python train.py --norm="rmsnorm" --rope_fraction=1.0 --tie_embeddings=false --decay_shape="linear"
Each number is 500 + 50 x the weight over the matrix's rms, rounded and kept within 0 to 999. Layers, rows and columns count from 0. Numbers have three digits each.

# up: layer 15 MLP up, 1024x256, rms 0.219, rows 481-505, columns 0-127
# down: layer 15 MLP down (transposed), 1024x256, rms 0.0542, rows 481-504, columns 0-127
up481:452557512472463488510522513490603473477477515397545513543403558506527527560440498489502458544457521501523620473511509481444511558485503513471440454483505513489477520561450511516518450491452476510650461547484560483533548489472566517516518504535465533537518558483531470490603427541497429503566453445388509546448438554502530488524422500471564551486523598496497537605622474519443455479476
down481:465453490420456509543516505483460574470468470496404436427474536490456486528572449449603497416517559364462551400419469438411540471566507442538511458457500375476395459609504502506503434433420523466484520415534404614537550627482495504504502494514520537527458580501507539471573477583521487477464530478550518542499531596546428551462542482488508519461478453423529511574526506471402482541495
up482:484504405491610505465549450422619510473523491521447507573465487535519476440463471503465491508551481539472538602454469474440482518480520477510535464559448376494585497441584474495521504486427478456567551397469506407536459528540395600526472477474459503541540508435435542522530467469544436506430510482436551540489621473450409526523540493456423489555531534505646472473623522458494548440534
down482:510519485461416495516527496542502490466481545531526498499443505418532511486485544547438543489438496533539428451508459411617553468514556444516511571510482458549491557457478495487452522428514484479426416451517544441533475505599375463529557537492508460489532527500514505626505460445484586473541391488548495506432515497520501516635485551533479479515584530585482469408458513455385558566515
up483:528451529472563424473489558457555528452555457547518456484517487481583494477564599538447493569493556484479448477428503512477524413530436552450400536497483457486429527535541456440490485512461524455514471473449500454595519399494484520467555505495500520491429588449478424494472452562454425550523499539508629421504584514564447491488509596523456482440447463447571483419511509424482559461468
down483:524508471433518492478398464488582477526458429502554483497500397427407413557449542462524490452413391422506507491460464563416538430503566502545386518508419453469479426458443593535452489505420517584553551475424457470497628511559474551447523515514563458612519544463434439563462531528493496463522502438393541468494507407548492562505474460464449548549494525545576491402472494508527492528582
up484:554544472465542418591491502483572549503496525598417527506466520568547440479463531485443532463495553474476513447531483555541487454434464481526483359472449452555518507491530430526515541454547491520464516483409565631518413546484556575499478412567449500517489618546497514605682512528545542549500527481471443541488547534484557498405449474542510480520465456412497480466489541497512381543447
down484:571536539557527529562493579561509460507521522573458550516527572399522421469536492512476514479584495460489472495426493592528416482475511555507528491506553497437499465539527492520489517375427539596499393420448467501492502283436450638436597517423560511507578471433512397527492496429462467508448579456444473545418527585519395495544474494534527451538481474491440424446473489515510591476457
up485:485523540534496523436500485508507463527524484438630540467499469485549610577530507399503491467468464519441469534489481441522563506442463514534424443482510413487558371545455472508519434569428451498505479504394564484467540501476455497501541537497515435466563571481454513458523545464431538431475510517482441504582472484494410396562458449485482553525450545588558432541611560568614495521512
down485:509501452476456561459502462494532519444514522523514479400524466530527472548508476513565522537423514563497435508500511456488460533539461525487494508562475467485504541555560529473424474485496556523537486631504511517486404463489518487513476456453479529487447489452552510434626550478415492453540431491554533600549455485479551547496492500419478497479558515420473545611452402492598539525501
up486:512532440478438543488531489514483502584473532572509505491503549484383503482505543524538496397600613532468469479509471445399573518480539402442518496490473538646470503530489487491452506494548452515496455478487497537458476569511569511533456494456555544463465489543564523450426495609573571461488432559483434525473493505482499466493621538560483535429475483539535431505485542508510426467446
down486:539443497500494548627419416540492488536448460553536355467477489451499426517563555425560447413495464543512486528518553393447466586480545509399502533476478443470579422547470453488486484510470463497534494525465475468494425388457513512449549447585564392508415517530484451469438505552497485487480517433568515476518509458531541496423469557477528441514496535542494372556591477497492397445435
up487:410542525531492533512508499570494402563511552398532533440515407531421520492499468483515450442508484586477419373362492524497594515530582493433402477462544449498439434424556515489531555592520623425452427462555509458524544495553480533456530448460497462505513498545496465425456500434476516592487454422415411449506539449424533520540445541510458516418513530533417444522458536478574448431515
down487:548512547457571501515509534463447561456432552545470467448391477510536483554485590527461521540398513601533440491547497536449516496454506461470469511490587413459464480462477405575593473598496498522499532528545503422492558501516481585437495354547576441423498507532619490452494422535450452507522470404454488538542511511538441551529540506563527494512528514580489366433562461585545400481477
up488:485444453463478488503503392501543470462393528445505458514511482557410453496476369550592519509432498590431542436498432505468518610490455476540490481417498524563480475430496480569539544528505514500443462486434491529516534542494530449579498527437525543469480488525447505420491675564467494450496495526432448561584458500496534487502503446475516514512612517483444507512525541450501477512516
down488:529484506542512509592493479547573473488505483489441551483498534626513488606527506508508463572486558458585547424486541455468494572604448487528497480424433528451464423469508539460565557521469477559536564544507483504538573385473431457528550507589552542504537507496480450500522540445414525518453535526534515595514519562446484494518457574515458541502465437523527536482472573562503468530458
up489:522527421599630443430389474566451474470512523443585546444512469564486469486441565506445540435466521538470563531463456531512496529467522421486397574453543538461523449422450471575513602448491475484473428526528527470575544431550482571476520560482499512522538459501467498465475496564560460569517556430493579440507514494468442535455523514475493517553561530497555445441468472603459436482483
down489:584486438541527435450445509492415557426490519484475467550568557530529506460519526593538532581561415446434594534546570537511560532487466523493513540489609610533462466487572518536443487526538523570554535420486566446463458409466526518535616476509421545479559520543510417494455525483593524471389510495511527453492531561409476531513548608569518486530555569518507569491469619540570490493500
up490:498461429545517485403498435551531424460459521432497542471534422476586488564452533477491460423547464502529499516476516397417532611547488477419552484517545457471490498583521515442531503471437529524545489488514510447632534430496368422499554498489486576501504448513482503542492534507635500570426480518582530538567510446474471544563536480523499410462501538472485472489553522616336416463500
down490:522537430458481545581527449454471448513544554468500450559586576416478524542508468498608596471467544462580495536507540560478508521554496402452467507512481479458474562535463459606424536393524520553523481509543537567545529435552440540493492425464474599497528504539555539605469585519498500505476546456367492514490463485514477475482496421532488455555508491497473555575487533532512492467499
up491:454471473499546521549490492384598417511510581507535607521407454409486576454481592460455472627531481566441481503484495494573512576504551436501594493531476509584502502543461428536477522481446522545484480464519452521439515554449551521551493494382520366490465573425489486446552562516541535467424618562474514497524541467459452532413611569472474500447498513336462580547403557451519537568424
down491:464557593503517502504489551440453476434449554507585358422486458556437564463452522476553451476589633577515503493496550517494550575560570437520496494424456440497551502484508511575457572432506477510558540464564502428511557392534543465566491521451511506502550499534517474535525512506515486543517518512578538510523566548455530535413593561556518461499487616533492566505461563495431449542441
up492:506485480433497572558462442510460499534501573516559573516515487416523505512477553524576497383497477501473576464483539415526562442535517505366627419586422491490557526450451392543496536384504423440487514599475476629522481473527485474513476580528509495499533515537601402460468447497517560429458465505503516502452436486486511472593544477553547509522423459535530587538505579525546483429508
down492:549514405518544482526443399505482500517458458520451543461526508540473566447406508531466455592482390585498505565440533497547455506521517493516436418523450592549518466431541483585572451436528499534542587611596515511531444535471484519505529510522463655467411524534529453486514513462477547584589458492528570540521468429603587500497502594555565478539444551541530490478461619471509477480606
up493:538442475486528556508457455397483516566551471549498475547565489490475444497477513444527483467469528437519504506503581426548546485491490607446426557560543479573472565432469497463536473403529395525586515501436531505447455524544490440499550445431600514617538423563539519487485466490492526508503495459558413451484458557534469503557543381582458439510533523507478611438600451509510571525465
down493:512409469491450566584564468519475467506494416538538411420543538501497446589455467548463527520564403453461398425550453471557534390533453542478482511504496479444484500530470613455417446485510489572484570508417503533567492521411513463518588511438477527485556499501518481566549439502430492588393427452514487589448576515535540503618457545482450512526523522493480486537497405506513539541499
up494:485508450501490526553415442497471511499425500471631518427474563477451453515595557492462421501414472469442582437443497470486539519474541569442382462475468477430401588464592544432492448475509544405587528422436502442484473606450532510401531502479539506509407602474483455522572531464423499445479517440530506500551498533548494436508538601699497440501497629545525548494473431556500528518466
down494:490459459459459489528491461474469511549360546576474498548550531440396554468550579422502497489410424541473534542497554446493518451480573499455561548398460568456553484492501531531507456583573563551370397507437515430443441560425582534399527588521554578557564502471388453549582379437530501560446444560513478359493514537571514545404544455570493457538565527541509468516453384452556442561507
up495:499453573526450517498468470432452515532456486431488475491494521551544593546579423455477508399447534553450456532549539514532505547492368431520524497480518515467523388462547499494580423445488465556497449432530475494479520470589472411506475470461511437529532579489464563489474462472473496465555596610381405444474470569482497528467502503387439578456473523429364490578502484641402484444436
down495:451497476567436508472461508500468499458398435376496467517456540579462523459500533450583474528477472593508469482443454494494483442504573527460483524452567492509560526518512471501445498505551458563508485443583486433566473487546487459481409457459525500461476485535476517497440543500516501408536484401412491471596516490451433597461617459481480505497492468481413531422545604488474483498365
up496:301530588528559503490475551537491532417500489417543529461526515448578436502480575589461476478477522510509540484466483497560545461460496500412520419538551484579546447422499473524547515469563451501519450480578422535362513480506493467493490532578505435445491468590504527457501465502540547536452496559533530500608518492527526597470419511513509436512516501577487562510453525543519576572485
down496:606524527475541500479540468461444486572430487504496400573472438543479597424517488601506399486523531519517450415542514576475479493463487497587475528527433483469546519515479458422457549556509487568477389542468524526554490382497604421552585421484477509576545533470541509448601525550473421452604524472533510436482436521458510561421503557501551483551589412433538456528456505378539402450508
up497:475391487589440613521472516530587560478478450510517549475480407582540452423526501542523456544573438451606469436500481522497457418527422530538485537585511598468482447500573546500475534481424524417424475459506552498545453559458535561539514519532490535558592558418642551555435533539554478547514528366498586419585513538579519533540447537472515553459518460517471508429486457471455440506512
down497:476540508561502462524497468475530448516575454481569492467528448476523509461603534527456552501537507501465502548512520457469461478468509436521529518483521604470496508490406555503427466381484439544526431493602392552460497444553547472424462529423576536581567479418560550531602449556420503494520487510475580453536516519420505518480541421456504654563424475524484547524511557345492562552450
up498:481487570412453432571486443459510555376447457501525465567480564423538415533568506544535548412514494475552492467483476451507565484544463393466432427449462493482479458517563499509539621436371490582469443451590366442476497452514505497484439526557442469504515560523448489511510497548424458433530467555549452533497461485417608358596434545497519463456558575489488495542524479496592441411495
down498:559532446471450536536533465446509458587489417559563507456542538475473542530524460521515564577479458470514538616453455427477415532474485526466596463516505632480518455573480533521430486563528411447477492499433500424525472366522453510492450484607439418446467450530383495503497511579456476387586489544452339458483492442484529508513484546486517531523533501492525552555546448468528508471411
up499:547515566478482541622483511491546470517501448472437538455541532452505486543459528495506501560441426481538428456441558526474404448534526551649566452605464455461558489442469448424524529526517463418464514469558513399484433474557513581539483599440583586546513556534472493431573420579446577464499586461499483537561504442486527455503498456492573487454420533484530521523493486471449500411548
down499:494506416500500534580478475571452478463406451549403389426567475474565438466415519480526463576503554505485415462548462564440560485501483528475409513467560503407535519513416567475421343452452480403544444519502493475534336509498478484510544529502515561414438486566454418570561512430500464353437513515488520513429471554496502550565484530483550451459482522454495464469531420555534541525561
up500:453458527543578413420573441576525437495477471522545533466516587504486436479556584516442393534504524584442460408510557424556555575535466512489461592500479612422449590525510395499512469431568589449473626489547452638435473477521490502445448497538477491554426567451495613493522509612482467508521504488528580382538477449362532587483463430471482578480560532533484485387558512495525494563456
down500:478497470521495462527511485470488548500578547487413493511438461463543442548575542573488462542395494486416456501574567481467520512562494495551491442516522533445459476522600432563543502545566548512503482502501507546526517593545515477541395519399521530514521528496466478572464536492528510481530481499532423441557592579366637566589536510462554551570512416566556570549554422416486540456473
up501:404525492596526428446614488573502477554595508549508546490503461514528500498514498518524500517447445529482426492350544544523459444535396504470504524512540467445544463446565502461539598539549565415486606507525512490472510478458447529509537544533378553452502424448438500471481399527537470531585547501478524554529486579367529518381470523469554557569460380503514539532480529508537491532519
down501:546438540402507521563352526412564547514528506540483467534521451500431559434545535507392501448492511481599508471496468394516539528469506506458465460547406446589426488498566482531567484564504460587498475367566535467443477661472464565580458444475463496445498479489554497484467477518561444598453515510538489487522576509500565534486521536509479528468451586512446436552566473483496525493579
up502:490537472541479504470534489578517474499626383414454543605467592548595532645467558522497569472466500633592502592580538371487536407553497556462621435476524458476512491549554575576482503516471582474406532461524553558536558529540518561471474481524523468560567525457424474464552517371502419524560531528498508548536582481565511413542474441529538499473532450537483557512453566518501505518364
down502:524445445467506492585473504555445499400551535526484530480519602506517581482448448470542491484485555575588519518426492425426516474451521473529493506514528577567422512497570409411524575449421594509449504438577570535493531388561546509491388578469541489552456498465408462523520499455404502484519441431443509491512563448466542621593460474533537491491514427450482571447375447484460491452505
up503:508481404497489479485478564504570429460481460481445464470580512368547549475525502431544425489592521385512461516470334475525435523568542516485428520495416484491583453455568495500506551440429455489441417415459554542528394417447471423533507519520582464463413455484554467474534538539569497387529451538531435442555430490426514462430540463458464490518475407446407436507488558410526531438568
down503:586507401533520554504460534572461395479475481560608472509563467442537549576466522513478503536423519511435423531383541410528452491496507527508500480457561558500520376516491479500484492557495566530425528543437497411484550466507520525511566490522511498592451450496453561488429505503522491448452492522449479450427510443452468477588483476523541497425451474471461549602548506515424493472442
up504:539471445483472509494398403576471404595451531485527431570525472565599548431423483525469548594484497579527572538484563579528493496521529450470493565397502495499443454461418535507493413597544470476523533505455577517449452417455457539469533466538527457574538614468514560538493629557554459467446505607512462543507477542512504468466607464503506453430444392465497506454521527561499534464521
down504:472500460511452497374549490571553584610487474472600480450523549576523561509532521481484351562399462479462463522530458469479446504558476515495514573509536406511546522418472532567496574425459550556635469496511548571482440519539461555566527476496547422553541448571510487547548509526505541461495528544492439480497451553504531554551446459487458428399460488424558539553436507558496466536502
up505:458581583520419464473443432504444483501538442536588525525510558591509532443587450452473557477466438435496420583521482441505614413474579500544522489585558422543479425560465486503505510472539546496481489521491504459635454524553489542491506509539460529542550418571429532525559571426563462389608533513553530406487443513337443461491466459473516421512579562424520555397625562419532439475545